config.toml
norm = "rmsnorm"
norm_eps = 1e-05
positions = "rope"
rope_base = 10000.0
qk_norm = false
parallel_block = false
init_std_o = 0.0
optimizer = "soap_variant"
lr = 0.00403
grad_clip = 1.0
final_lr_fraction = 0.0
seq_len = 256
doc_mask = true
train_tokens = 611000000
Each number is 128 + 32 x the weight over its row's rms, rounded and kept within 0 to 255. Layers, rows and columns count from 0. Numbers have three digits each. The size before them is the row's rms in percent of the matrix's.

# layer 8 attention query, 256x256, rms 0.152, rows 42-63,106-127,170-191,234-255, columns 192-255
098:148107145059164141069155150158144150152114116130101159078111116172184113190139098108179077152107057137180142052152126177074092136127133137085111143140161132127126099136138169110222032098123141
102:083171181129149119061097082137181156157074139134143106111137071147126082177138115089155128090116034100116190131133126058123151179183108125119138114090089113122181151113151136127097104122122154
101:133123110160085159127087116142140078150075139130140134166072147140159124152138174097116135134096105110099168160121115094175149088153124133082152107060127111138164115161104156149156069184136156
100:200143161116156106179138093119136183152136160136158087229121121161111129102138043118072175153131148161122081119086095153133147092137193182150117080129151116146114104125134103096137130129125128
118:148166132156146151050097055091158141151104113140117162152097101100190152186109126068144123113108084113169176126079071136158153144194151159124089158123155126101147093143171181115117073088109108
108:141152185128134187102133073147173127161048135158118154204089135096174000164111060114115152126089119101165119130151143165160155187146152122133087082151125119095148100099137136118090100110054143
101:172147132165135152059168100084155121088140183043088152148161113095107066130182100098129129085129110078157069136103083129110117134146139111163110168198153126065092090170139180121168124110127112
109:117158164143167140115100131161136107085130147063183098153170117084136075174076129095128129071099108104154125064135150109113139095131110137154131176133139085136117184144101119127165156107118121
105:141110144162058041094139150123091153186128167125146123165126149168134178136186131141139118192130153150157126123135117129129135145101140090138182125099081149127126144157122134179142045088094091
106:087197140138108126106146124059158086074170116177167116102118072136167101128148133117103104137130133119124023143164116150140176106082121156162183130080121134125152127104109124193157108111134121
113:069131111170156125179122195109098097131157080143179103166136146119108119101121169100173128088149107144136119139114157134181131125083130111103174083158129143145142145123150122126118126115128114
110:151082133121053102117108116137122093056108087082132102150120149088071216150081155124112170144084087144152115183116107090170122094129096107157073204138138088134109138145079151155132139072107110
099:140120131147217072125158106100121103133124080178170164062082156141091143144161121082162143160103175148102101078106090141073138107086114174141102124186133084171164183139159141075128143117116134
117:142108108131119122157107134123146157131137100138061098077096152109138121118155108116104083082112156134119101147161086130197170168141143082116086195105114178183079129067195116122165094146142131
101:169152125170090141128134122182139141102125108147127174156106093138140127140165111133123148083133111133156043079066127138119135154107128199133079138155104115151128143089106134158209139082150126
099:144059122106145078123130122167116143125161181150068102128160075133140129125092049075143142141132120150102104168081119153126096127141147153137209136134083129078137162151125105161157170144161170
105:124173100119149139078115136149143203087112122132105119144062137096135107150169069121113144064116118150095056143190107073166149122131113083063110173104118142154155142114188085136140125134159105
105:122128094087192128094107125197116119109112125192154085106162157170163106148117136118157081163137126155042175143134090170165122096150188141128164098112121181115147138176118184167178137160138120
092:127135095104146171121070149128151151147147152139157096154119130160085128100139124165094043117154159110126165109155112105139152152094133156127156193124106108093136145133115061126141114150110145
109:118126105166149131148124156084148106054172170156084163106082157139095115127124076117109128157110169121134120103144173173148153180154086116069092156121093160121102092092135111111132174070165143
103:113129119062145097105158091165127113162103069115093100149128120077101129143168104182102097133111144119106070165181076117144161156135123133160135145111083123076129194149125099093121191100131079
110:128097167136082140114143141136135169134146073125171090140149134123101072139109103130134146132121156098145150140141122101109088077075167129219100121149164107147101089182133197136115136160099173
105:084098090122166165108162147140154135147094149110093113192134104140130122170041103109095073156090100138141189071129104135115111117136135120126150089103192137125182121110122159134126136074117109
097:125141150136131168094117130144130118164094153187130194160118169107075125167105111176107154075115067093163195133133165069140148143151082156110063147148193104156150133131138179089184112143130133
099:093158149132087083122128145120088164155084096065132069208065145148115083185071091110170140101119123131157124115104096158185106100097177211132109109055159139171135147106125082129171082136154160
098:111127115143159153104138083119134133112107117109127117116087092152168166148190092154111115092091111120115181091106142167133153143102107082140173138113160136115059056161111177114124114129084128
115:139175140102144155114097111132085141136151175164099161145122157180160122175146133171118124049085075080110113076154107125080095130118168249146097138152139152115153133117066188149105137176133192
123:125192148135137144121142137143164157152083149187106177138113133066171067123144082143105119112102129094164168087148165152128068131102104144147127101116176143078171109074089109113145088101075189
109:141146105154161127127125149193164133107101170121062170167087123096083154134072143114125108131095099141138092140133086103143135150174181166075145153162147170099091102136097137162163088102101128
110:128120093131102145171124153154192135090104172137153173091116126135143117114132169102082125093097131117131195108170109141100079108093137132125105132187108085133121154117071110083142111138111141
106:183162111123128101153180175138123152114101172146143126159165123103150093090175125177118144169118142209154112155168152143116156119132137151106139049080074173158128114134116123140132148180117175
095:125119130105186136191129108150076179149151163088118124107095154123136085187125098189131077164152146165160174138074180158150153133139117170073132109119140112115033104177138137138156136142168123
117:105132101187131127165118156156093124168173111107146117097172187154127188078122169120122148116143133089103163170102157182194121127113167073113160096064119163147170153123119130141195154135160176
094:104111102118125132140111156174147111047160044073126086119205154129048163146143149079119141094115145123163133162117126067119121163096154166181163176136096111117171127154103125131128229152042092
097:066097061135132117118083128130165144159112119186104151145120151142132127126101166137153207181133125167115157111099097122163160122124123113118162110061136077164135102146098115162143049145119165
105:120118150106121142154045107186140167091103100139137129103121132130131130088124094127103076127104082091169159114138080127123104148179146085135144146054115122180100085062147171076127152155131136
099:126172131155163083131078133102099107185101156109131113148136081140201076116106106152153119092074090034156181076130094193158143106133123132157195182152126122153135155139075183133108155151135104
107:155156125134103086145083105091100143093151123121173132173145106099099129122051146118153081182095127154140123144111125137158187117142164121160156138189068127100104138092163152139091145162215163
099:107134139168098107080161092063175216121143128116106086161123120127138163119156094095125159123172122104136130166132154148158171149152124202135159203158143121127133172128121059136138107192213164
106:150172099118188128117101113088084104123119158129177105139087146154097159142195205197136152127122120099109120099127137082121086080128150128129158157188114170167125067126112162167127114174078137
107:124147128085112127131112136072130056121143124167125116188126140181115145116120142083106113166100145152103104109094065111152161169134121170130117122100141126172102132138125125130184146094142144
109:110123138175141099145143134124188090121157124056132168129125132105137130214126020149102148116111143135133136122157134196122091155150122127092110084062103164081095119116144132135102098116111112
105:180105087035112109104121145131109084113135128139105177111141166205063105134094131128152094125136144115148157096070137130166149159131133159130138089150134176184157091161146105118163084128093130
098:127135090113055135118156112082130129144133161118090048127132153109183116116190170167108133135126158167149144159143156148111093137067120130130091152132105135114106106075129107159152138193119093
099:137137149086146118084060080174126076130128149115103087151167139150128181178102137085126111149152126172152158122105103121182089151139176086127142131144166151088145086131164100097128091135087180
093:095094123102119172116080099128137158132092142128112152159093106108177146213184145119139177188129136121135107146138146082110171160156135125139087187078106082141128116061182201120134104115083126
090:143112161043100121113150111137107096170160102156168155117164100115148045116129103131074089123132131124139130143140099080105110115071130141147106119110196074139092118068112072111120134134128166
093:122194143171114197129138131110178118127095141104104141139137104113134101136100124163104157116069094111111158102134186166093141134152150105121118077090128108176123124210142130104085097107154111
095:127174137110063125095182108128106110163137200152140139199074122131145136186133157155108061117103078125176115133148173116102136123174075188102091181127076115129131146141164114063161161071110094
093:170166165132135163087174107131166180117102088109140149178170159118130122152086123116135114156140186130153107148182177115125156147102145113178107159124129093133162110139163182158108077138124127
091:133187113110155118040051125123084179063119124117149116150138155128126154080119113113151161101117123124142073130135106124149166101131138145132084164147109146100124092138168105139133172128158200
089:151131125093102208175091110112039129097090124074085106116185180120144174114106089059106096092109109152114118098107113124175160086132154060114113100150124136108147127123149116104126181172139071
107:147130089136097053121167156119147104170170137106085111149161164145140089142090142126116076141194171149148082138144113196207108179128120104094156070087121163101138100153091118125125144167151154
089:075161153127075115146137172126119181158066083107165126082069107108132079110147067159140144066162150115146104143188117116125081105133095116152135111157129094083141048129071119101139110121109130
107:156131101161131071144113141155149136137162119095160105194111129137109175088053127113182141098156126141091156154097176161129100130062165101152205070121108164107140178130088177167128134099101167
111:162177082100135143096163174117116072116141117167104095078084091113132128114113101097095124185097116098171135127115079086122168118109084120116181223157148146151153127177179092102115140064160123
102:117113086102092119143124154145117188137147151133114104083090129154153160119160114123115172113140161140153177039149161122116125162108125114111072108082080100113151089111132168115168118071105108
116:145131128105090156129085129081123101093151128059124151116132168082154126133152070117091171060106129065102112121164090154158152148144102126099098141080130140170128117083153108080072184110117077
089:112065148120151130152198133156118113160119116087132148150112094070133110156141157155136149198183188157112145127144171141062199142131133179135168158104093086137147192113121153074107129140133171
097:182110083122094065140124174116127100104154128093055124078097153173163162140127130138113107112107078148140133148124106128104140163133069107071129083184083118150154113155072114148156158131117132
105:147215102129129159045171117090173120071084134146106102168094134132149103119158141123100102154120117078154132121143110146088160119168073114114121160147157163117157128067132070142096120131117127
094:142148086040161142087107048103104115139092133046173119154151117119125115127113147187131157108136081146137110136127091106142110102071181124163119140139148148072164116109111116095110110118161186
104:106156096125105080175159133115176112098107141120141121156098131124117168050130101084208114186121193118122139113094085127159118147136136160109183145158136111122104142179102122193167119117127070
098:092188136109062125106146141100136090100104108134154136153123174078149220115093098160098110131106079083124124109124136161161169114144099117103093190145107099157121092143142090098124105101152157
090:055103134118132117168127129076139085197078122122096134139076109092101209146148113138116160130110140129095100090080119110181145137109066180117054129116117135183082166149133100193163159166071100
099:104127131141159143160123154152105086125098100101147061089201133181144102128131163123172092104140118137111167152096144111163108144115162154163098103141098161144119167141066130167149095165137136
105:125110131143134120041121106067102141156098218120106149154135141101143154117111128142122117101153099071075188148081133086159181148154094118130112121116192122100176078080128107098100141104165165
097:085160135141212142130076097187144063166124098142163093105091138120130117161131206138139161131092097112110139133151117128134125187126123150088106151094097143103137184075136123144148130133102180
114:069155110133099136164115050089094100168080134128184139212181081113174150140184097096173155111123092158099160135176135115102123100115123166127179122101099086092095163161162187138083121118128059
099:122146145057172102153142182054144171108081119121097100152136083111121031127105063073197114141135081129084075114161082136132119110166171138160098159134149136174084123141164108118126099169154138
105:176144169090132101100100143150151132111098159139157161092135135143114104138145169140132034123055172083140127145155066080122130143182174117216130122105140159156075079134125125116123122124101127
109:163198158117153131099149082132117161148140190101116159148156094121141109163155072137099128139151108140123139079122146060156092171143129100126131144155132122117185110176194116124106156105121184
089:077151103099124093084152158171126147090113104127117157133111168126146111160138174130143152125096109114148073201136081073138151121087159135171143105131147156087144116102148113153074155160072165
089:153127093171174132125138107156163135173069128109116147112134150144067134113108114147088125134085160132120178133159145160075105124118095152163111149111133106182130127133133123159100150139094149
098:147096153192136108206114142167134151094139096075136125115115166145124098135196146098127119159144134149122189131114140140131130180248122108094109122116096093144109125156125165175140123160144156
096:119115095164130145076147143157113125105059114114100134121148122157124113150146118137158152103161119148106105132138162187122125102145092168103115143081125133137133148153126106119122162152160064
108:150100115146145075157143189154113177185109101170123115113131165099160107091155137115171146182214179074159170179136127146082136145109101159087144118121147113096193148094093167159088165090160099
103:109077183132179154077095063104094061154156216161098146182067058102168167143093141134085132168156080164088109166093134081116124113155180181109152128164117073110215086083107126130166136111119113
101:138142087052075095016132145098116138137131125181117149090095159128120096166152115154139187116112122068126118123175124139108200100097110160083124112151144143141108105143124100103143149109118096
091:090154158124104172120126100074174155151131171172181203130136196104129141130096019096135113170101137105149167099182142099168133133157134155131102134044155129118048193038119174102084131160182133
100:165121124132092113107221151134104181172144087129139141099148107144138107094100157093145103160111173070118177176137121098138142150059178174145226096141152175101108210172094173152101127083108055
103:120144168126123131164132185125163194094110096131118055166186131077115152098166082123135208073090150145109169145098101125188178151086117169133160149131123107089175071163115140103122172133128113
102:203109081097184099137109174111093101127173087148097125149115114171154066137143130156123102073108100151131163135072155102101122140115123169168105096154164142142068122124129114110126109128095139
110:081141106131124092135111144150094108053154179075115113117163139100115140145076127068114092106106128146108136164094099104130088103162096104077139202137175131138120145134111127152134102156171155
103:124159127103044117122143118169147067173116123139133121140128116143146124154128123090124083109125174069098117124096094109114123146069146101100109128141096134040036114095122119166074113071058093
114:123152093095086165142118166120140156106151159077113108116167111095160150124160138149143173132122125086122050093145103183215139183171134105082110162132119148125104149123159119119126126083172116
101:124161107078150097149181169071107164182144152134122136152144062075094152166142212136147169143088136113123124085160177186123124142126119101082165111129132147124134162180126155082115073108169134
102:121111154164073110147120049114088122159134117144117115109145114194156159118162092106155146089129164182110118157119158102132153141148179070116156112109187139140096161124106128131124091143092119
# layer 8 attention key, 64x256, rms 0.137, rows 42-63, columns 192-255
099:184089173126115150086086122159169101159152111082162134067124144161135061172133086147134116196117144139149134126177157089124149141113125074192109108111122094190084143193123084034114122029095146
101:141145105123038138153148158160138158087112119124185193101163126182101155060084165120164122079084094127153152087129132084148115056078134125102174183147155106080081175155180081089080137138149128
101:078126098154143067111079186119148144149133114128100139168112154154064170130116154133108108147064112113132184129087170143110149064107153139183085146080110132147126141101103121149151102194152079
093:137194126079119160144107189085115084142168167174116111101109117165156101109115174086145128116108131088188098152150086151153112092131175113089146143129167155128095162152086100133136153146159055
102:093119100152127164134127109144127172112162091108100152141112183139062165139139129111162161099115069116077168138190131064165182142115123128107114084101136145116118149165090100105120106080157179
108:126141120152118091106030111155137148097112149109177149132109163172078104123116187111101112154087066110154104123129069129139137114143145186158148167147159124139136092144170098142125075139128107
103:116134138169129153176205103126111139121170117119059097148149106113142090150142145116147106115150116143121120140132141139090124181150155075145171146102059146115168186109117082138157155102142161
115:117109104159126148091121092069122125187093119141080156140202137129134156125119137104129093197135163134039087180110156164164143117108187130165133076084129168129140068129143128160070102171149158
105:061096132142177113137110115110124107096133123115154120098139110178153169090178113056083111106174121146122078202126150029126149127125142148118086154119130121087128148123100107095126154134131110
104:172134127139143124123101087113172154111107118141117177117127137163130072125177162111100135150155147078146116175162124152144157117169154097122137173175124160152170153158135126070146211117199150
108:056116208128140177132107126165081100136093149109139118146118168138083138101148146112142158163118094099116116145144115078061054151154177189132086078088140040120183164127119085130129117126113073
110:121164153202102137073098164101133114202071188097122152143092162176097106173099166118115080093170123121119159100184141145128133098136119107081127076093200124157160109165180159160062135153104118
100:098152143106143166149099159151139120083169182128130134134175147133115106134175119095133114134107081180166130095112173135149155127136153139102150098086150159128097081200150106195125113106125173
112:117167179179055117100183110069086127132178107105127166135081083131109086096197103158141130103143099161149120177171154168155136168119058120097090143117161154140113074180022136123143154108145173
100:092110098047156154128191061089165101142136130151141068094085134091077081078129101136187150098167118105107158168128113112142158075156132104071068141131124107163143115120159096145117150161099112
109:129177133123172079134132117112050096164147153084117143123097151155094149164129178143084143076164191154124183132160186178094106155097164130137145115120102171125170096151164095095130161128137112
106:100143092156115166082156168125112115120095178152106164093068127122124154132150161129167155208164117186118170150161081168154144148186111069073198122138114140160173090044107147089161178140176071
116:098100175108097106196112101138117188140176113132107021123111124155142162181103135066130113181153109180123094131084135119134107128172139142120112153162132124131134116099114104067130088116115092
106:141085072058150130084139136106139145111126186145064140154109125119119162144145131115168148126144126110184120156137193140126100153163091106113084178131137124106129130105163144143101142077127080
111:104132112125118138160194134072109077098148160122121177204124111073112100127188100120085071102130120105101180088084106128092179147122120124120095163146133125131099104126129192124144204071125133
107:149109114107084094109130146166099121095108169185121121140167157171140189186084107126161141217139098138168144097143190069106190120147108107103111155138102102073075113155108091093106144149187148
105:124098042098127165159118098187155163123123087122101159085131118148081176155159158142109101121139185105151094129131124097101147091140114208153150134090125118140117140108112157147119133140135115
# layer 8 attention value, 64x256, rms 0.136, rows 0-20, columns 192-255
098:136159119126156131151105137152124116148120117169119094075073098170105116114125169087093136167088155083133072099111148097107127130123109108119131170136142127136147150143135131073064115115117090
098:137121099132115117068129225129120178122161171142112081115153145114142116148159139145129169129121087160089171078112100137141091148093139151114095127127123141147120114198126052118150111043137146
097:126077140120167093170112189139149135115139096074185136117120116133126142157141124086121085097152174147127166117122115092116158143049112115165130099125083124121166086148093150157167117145109144
097:180118077085153128100127116127157107132078120088148165141108176144142129110118126135128157132136122164186118125080075151150132186167153169132182082162146120102098095138112121138150165148077157
094:140088152093070108091107102127118169108129103120096103068106170118144127114145091138140136143105124110110111090113072109145187090171141107185100144191154167135124169131120116116130127142179108
094:109087128088146140109112134095134122132158162145119127114105139152167120043115123031203082139137102173129135105132077123156144129150125124155134095143181108107112100135098159191153079152197138
107:166149127131102147090097110150078044087133187113123162121124163103156148103166154089131172174135113148189114151123082114134065150122074113059163136127164176068146118192126098143113144084106103
102:150172147164097150102118142155092122157135084158092174153177115191137136171181118123120167150081090092104182093163129102093103129069132097157104142132109130142124133095127098090157108167085151
097:147118124171166114085116097127102156137107169137092176152132125148099141153139127177099105129133148157140111156138125134138128143157113142139119142095126092158152096112125091122161111123194110
108:114079132105119130190172151090086160121147144116136138172110138076127102118132108159068143106116137087135120164126109140156135065106148116116176153136091097098176153097092201136110075111173125
098:109096169150146100091070135120129171171139108204128118197126053120135083098121165096105142126138135084064120169098102099160162105159046157081108137094156144131136168133105118172089084134132111
101:135144146144135088168153117144107156167137150152104141111125101191106130125093110090133101068108092118206106126094147108124130080141146148136166120106085124095153127186147101074113200161063157
099:151140091148129091128124091158116142092127151116164148103133071154142086122158094091140115134134077084144097138108134157114110124115194140173190130175107136058147161101107174147196067108107123
102:109114143147100129148103107097174145169097112078088100082113107103109143154099122143062139135148121113085137147183065160154106125160127096113118098129160121127173083153091115128154091099117122
097:127098097155136089159147129138176076121173151164091154127132175061056160147135115128112183090160113100077130153116145107063075131064174101098089104102165137095192148156154079153134100130077150
099:089123118110078081150154134114075170080146150154142118142120193153090102156133072055116106135123119102160111138189132099135177121127131164138152145137098149177139146131154048159190153149136111
093:153193156108174127111158112091090105121109096160132124119188084099090157128093103147101196165076168121122136097154109127128191122140108097127160056100119121167060151106095131138073139109130160
108:079128126130111143130130108121154128172122111092081116135096060169100081129129208140134142123114041119169126103139069078104140145139145186115107171136138132087118094122088137083119143043160114
104:155118138147161092107109140101141072128179136115151100113105157144153149114119137149096131114124131173108140165106106175157115121148145164127091156137129151144182102142096162110079109151114053
107:129165143119135151105150088110113113134121180146072176135097178111063124144172151101127108072093142137109133128070132152143048141127114134072108109128192138111168142092185109137125117154120122
099:138142127162079120070108124131178032151122189187138093082107077157174136126190145153185050125126151104148107177127103165123093145146090138119100130146127126132077201173072168147093109147124114
# layer 8 attention output (transposed), 256x256, rms 0.156, rows 0-20,64-84,128-148,192-211, columns 192-255
100:131096157175090136163150105128096082150232105093016097101126061159048175165163068114126139144148117150091121170089153141131165082169135100123139156159106095109151152104133131143132103120184109
103:119057140138163220139150121135143121123137060100124120101101176105177126115119092116106124108170094164177106160145125136136166104112123067143100152136156139140111105170023095092120150110107142
100:059132137124191138191177131206129083159203098171173150078172161164146179128134136082086105162129140118110125110137129109152098118120104145144070078147132174149127093116142128119160148131177180
109:136120092086156141074159129091125086121182142105103113124222147200067081125090121096112088127119165099079152157099166128102071166152151129155106156126138118082159158107146166107144120133143164
099:106113106123131119177124152106111146098122117087127170162156096090154116118125152101068145139157137138113148066148071146127140134140136141176099102139154121168133082101104126092096114068098120
104:056089073131074129076152124124183179112136101081126091144152104121119157106141115135060151102129145102115122128132123148106135168148106108136151140136137178115143116134187111107150159050125109
104:115091139097140171182118153057108139085177117082083126179167093141154168112182123103113094098112072123184164151126138138131145096144143150119067163121077084125144092171096140121107123105098075
102:123070114093106068125182123158129146139136057109149164180136170117134152140114171132107113150100186123125124177152107178148096118128158126116127133100049132155058116056092111124069123103073129
098:095175105117150071126148161134104161153106141174181191211142156187185186166140134065097134068123086101126165092122092114150176155187080121130118084116144186103122164132123105131141147109114153
114:140140104167116132124091123156145167129131152131133073104185126100114144104091181122114149091149159104140101137044101128135137094176157119148161149129144057128125166108157135147150127191166128
114:122144089101044162137132116127117179132153154128141123105146158089083149086119105155181137119140049116120104119160142133064137130140145137123168157144116055154189152129139117145157099088171172
103:093137120113155118033187154133071100175072152128119141170167097165097134089177099168086176131127173099096151081122135109081101183088155122137107090119172149066130099101119133143075154141150108
108:128154125102132213134131128152142085106117068134106218139163144156139098183147101130078134127125136141136142100139141131141141104095074118149103130145102145146120143137135125144094112181119108
101:128144073084114144110105058158161139174172117172156123119068186195173103105149110131159141143149133139155079106135141147094129100154066114075084105092146138124111119156117116061117158083129196
103:174143153120112143087088129134116102098131100108107154148127150158170088053148146166134107069153149149067144190127150095145126105073212165113078049148149149116127124111123107062099140078144127
101:186082118162174129095160101105142105086143137115159140112110166143088163145059133122129112174124142139149152103145093095114209117166090142151136130129140111138097070161133092172153177130144178
100:116132095146137134163099158160112129130129098148090113116109073121152089087159119125140084154132118162140105100123127149111096138127096100123120115138138108085181135137110125094170170114118081
111:131130161099076057096179112105106108158163138092113116134142138117172183058142171093194105124155120090132137119069086114103088147151095134111196150157089107088147113135096078123123168155101117
115:099129059147143109144198087098116085194046126143113072143140125107107154085201136093175127175128123139139169151156121170116143163143144121078140099139140135133144193145121146113166130114106133
112:164188203111152082089126087158129098182176122131077117111122150123169160174075135089107121122136155083105102115092206134135138097149127134068118118175075122145121105183111113129166079104137126
108:149117075171164172161137150135074133153153093147102127073077093104064095127157123161127121142159099110131084193119126127104143170183092137101173150112095139123165169156138138106124170096089114
103:125117099149155119105147151165139194151085135193174158132103148096132193126123104126153139141175156111101133063142094070129125158120161173110128105159176108117127196164124153080101110107091070
100:150137124104151078143174127196093160124176169149159110080162138196151181062131160153138109087097157166110103134080147181107164126141139187151200133164164141063107186174153123174138089142117114
099:091057083117080151122133147152196095155166074098138105188127136160146166120142099136181132130097077152140112161142100119109088123167160097129107147148181113122156182153065130122118130148141082
100:074212125113112127169074111146141130095138061111153132166106128127114152103187141137093140048174074172104118026039161173110204166085148104140131111114134112107173132146126131093153175088082177
092:163122090078182161075127106118130105136077133122123211153166126103121112141133133180188080167094195135131117136111179130156144136073124128122095032135144172165089171107160131153153137150117101
096:170137141150144105138162123131124069129116153142092134174147188126088119147124131167138115140134149160172139117140129132127181161152166080121102153094108125132107156117127142159113136170125098
095:124189144160151070061144147125053086155105104166153167119150151140174096067142121168146133184138141149103105164107117078130144127153129098183093094135148165118185123159170160140127127133112140
103:141170130176179091098104145146058080180126176182149099074149126117119141175103107163165132113131144134178134115121074147177157139183113113152129088153164058068164093140159117139121097134143146
097:132101117166143129106148025104157117112108101121137104133096165143110089144106080146122106122117179167167094117124147162134110126117157145131091122150126178134129174111065174129081150107090130
098:147131188124146128166085169131158105138090130138132153149075129117109157199149144123186204106137145117097145131144160110144148118105127152119190139116134185111124099145140078081055092123130126
093:139093150145119096101168153089182099098081132154113125166159130093116085097173173146160131183161146144110139195087069161120164092103112172192098135167129151096123144120210103159109156160130147
102:198112091155116155162144179147152137112143082110151133114159090092173086086102147163118102137101134145141134065156134132117126143172142099099127125137132113137101182162085142113149098097102065
098:132079128124126077148112149120197176156162125097187109165131124152118109133134132091132160139094127106181116123128090147092052142161145122110142103137143102138101113123115083073155132107178132
094:113126204103144168121152141115134115173077096095130127165173165035116109147080083182147129129075098123112092146065167141146124056097118121156094174139048081138148084097137140152119137118147140
090:084138117130140142129100125186092119132137171111136116060099153072100210123085115130156097140101169161136161155090127118176147098102055129123126138189093054119100128074132141178106097139130124
103:054192092125113142099135082128168120169109167138097110138157142134103182099136090145146149128185150103107088158108071188111130084108124153118139129127074153112177112121130144097095089145195094
098:096149169116145138086098163137113119123120167083120102119133144174092159123129152124114173126098154081108089108117117163142122100154181198156104154120096119119119179113173086194141166147097139
095:064105105148073148136136084136152136132118102128139155133142138090104149112104121147115136116201144158119117092082112135110128172134159106153091137060147030102056119085174181169161142123159157
101:175201140085156154135106161157153127147126159122114154116094091096090103212110102171136119215089116144165152093234120066124157108137096135227085151173139169102076073095149132141105127128124160
102:168133155124171088165137161134044120125054129160140155113131143173152113114133147175104086161175101151124114151147147119070163124122123136161151155122156143124186131191128044168093118141156107
096:098164160123153125127093096144080166134156128112126152147110155142172109114147152167127114122156174161138159110164165124173060098108146093126108109097113090131139137132143138078118122109125136
099:052133096105074129145163103094167145057130117153137113131151067121099062101130079110129072152148093134148132095109116114040078124129111097140103136100108150110159104125146144136158168100136153
088:134157131107154103169160171145104080083108143125193131157153070078119135204125131108189141187091067186149163152136117089071070093113101149123058168108114169154124133087122147193165087145171081
104:127118153136177087098137136119143162035120133173134094135157172131123093140126184091135156137122148100160168122093096188120099134156163122022112139169133087084121099118117167169116101129166129
097:111117092143068088156178111141132129127091162143113163125041114076167187064125124101157087171146129094216129074228084148185067097150084113143128121144121149195074133103123150154124132151102048
103:102139130160108076102152100140095094112078132175091144125029123150075157125144062125145070172153097146088103111120122093105127103119122165102195133111142181186150158115133094141145132108144101
094:164104149166117169207150177113100147127181108102133092151116133156164155147127138086103140142128137086126078111177128181108060141119163150122126127195146218155118086152151158187143077125158099
103:163139111096125124113199133111117142106171163124131128138124142207086192120141144144096081113127063126086105130122108147129162105112123115139115147084085216164101144204138113107118141104187135
093:130113146079131124124163160085143134105080111133119187108117119094169119150108177134109144148167119099094136163134134104138103147126068107164141102104134185116076158198149105072079133167142127
104:160097145122096208150117208117132078137088128112101181127146176153119115094137168100134091175147167160124093159142104109146107198128091162059109176138096085180149096153094104074103118087168124
100:178095160111129131048110172146114095158078054118172158124092125159178056068115156144110110079110157105092130111109086116118155124096119154160127080156153139124120118132148114082106190162122119
098:190118142141136073073138102099078104165120125085066170145074140174132118100118128144116122127121164137137136086075171154152165186168112106160159138165107189170068111142160109095097133155091080
104:136139212120182088106078101137122078148101103088093121126034156104179086119118063140134076110116092088105120157143126107175108140111094173127175090125114140160136147124138112103130138173131157
108:101154167114156059086144144171169118104116146116098135108069109133103199072129104153134087120151112079111113164150154100104189148145126213093180114089152079075115095131104116155138141108119120
112:145151172126128153199106139154081171068161127136149140166079060188121160172146064111104098108152152121175085156146127074161123131105195135160070183131131123099102133130147103141164087130138092
099:066135133119137049175181161120095152146124193060119124156162162103090066111196082099143162097208115146112150139129102175129174150081168140099147130106094068128115134113140074182192117118163082
091:078111153175143091122074111108115134170144142137115112166103106144124194133176115069145137106103160139106153145088149119157084090094112195116128077172111146162152157146101131160152169089098118
104:176147125126113129132130138142132103101134107164135123132141141104173089099184148189138172145140151147095104127115126092137115087125084081168132127113088143142106179123200110117101150143137158
108:118147137066141133102173104106083091079107118182109112173153107108146142173128132135144107141154153158131121084142143127140146117201090168136102181105150113119109152100163158098111171129107144
095:140105115085118137114069121155134192110168147165129113149133175163156154095181084134164118131173089081050150128119146120082127154129154155135133140102169134159135127115107113137137149127115147
103:082117110151171100119071127163140139151134167113157125148105106179061197143132063121127158108118087161075168112166101108119070112136170132166147117140163068125149092075111117096121138108119123
096:104145195120147104070155057134212117103117193136124162144138132142140143096121157123118112172098091148136089130150137118082174109121147102123093145136136138143143134089097122190209071132156160
090:183167120086152106093095189105143077138114144077137165127080160152165127160101139096079100117102175133181097159128181135125127205132144099109121069180124200151097091111054075146125121143170174
105:095113091113061156132161151125099133142155103097162057084143130113096143118159123118088107129116109060032121122153076158176077168141139101073110133175085122104170166158136159111098173090141100
090:192132167099123127139108169147063191103096122115118120119111067121150118147154121144136089124159142088141124133139163111137161133118062138114174097073122139142100158152164140125062149066108131
090:130163146143146121123165130095162155137094146128110068126120125086185096144148103178144174105129147172171140128163110066154122100174084120117177123073118144146100096170106118143093111098107105
091:067071137153098090123155135149207088149114094097107068138134101143127189094146160085096134111122138130171155170143082141077090164146135101123110154152095059090102064107156211140118184147116141
092:103162122162089108189122044116164152124139124126108135137088147158120176155121161167104139130156173133122075130097157114152050083223127106113108150151144129086089158098073141150083171171084199
111:144113123181141158193066134142142141139164104122135152139116118094114123189098075147137173105124170150099116110118162099149110091130152143142195131163156121140155164114131156150119159193139122
102:083151156090101110099131139121102130108100181101101100131141179129113154143108113084122140105121135143169132117142182085119118130139131153028139092131147098103148128119106120112111189109145118
102:122180156184162102097169158189118077113130134117094106083118126108193147171089129135140096147103121134112138204096135185153182088095098119138189129140146052100146116066171123156160117146091157
095:180154158125134090133131114104135123149142158125164128086086124122137077109041112171117107121177080074130194213187083135054101141112147127153047077107129126162176073168129128123146111128116170
094:107173182138160134126113139183163116087103082138131093107071110130176191170134145079143135141108152092049125141100124061130116097129119098087103098151131124121116148113082141123165186100120054
089:083118117121092144130061142167173155092208167218118129100165117148058159140158136116165123102077139123138133154125162106129129125144138129099165139183132102136106158115107135139162121164192093
089:091212153126062094118130093142118127098105123174081094085149144118151145149115104096154074106137211167106110151101118141151147169200101134142110129086160114072158148085123148089139143105188186
098:128106094152148142131150141137128110081054139151136152076135133085107085151132174095143138080114102146102150065162107128100082139107142134130174150099169110158126160147104166180121109111064113
104:173161147073093114065151158168151121130174117194131125130143077109147119145165167118096119187118051101208150043108137144097142135141114144167125131105183207139157099156105151106154175147092189
101:166185142169167123114145148121089110187094133148134137093145145125119156159138114164137103094100153142139044136101153093168087155177150101109125155132172120123129174118163098117113162084117121
093:163114124163133127157097040140186126118128152148181147106144145163072140094091172118165113149104076107121159103115155149154114157111159137082148143071202123122139092051060168097117097107161097
093:168180104099136120181127123130176152202075127124161154139073104074100062197123118146092130128114118106132064173119153108127174172083131090135106137117106187151132130136043115072177141117120101
094:097105162097100169060210161152126095160110153083075126146155149128120109149095138175042129098090161110111053153124160071105065155116134178179108123152138176157129100134121111154090126130097087
100:118197109136112115094128088093142139121113105193106170167128136063173125097152136137138163105098131118147154196117139147164081082135146112114105139159121171120078148118153123084127147111158049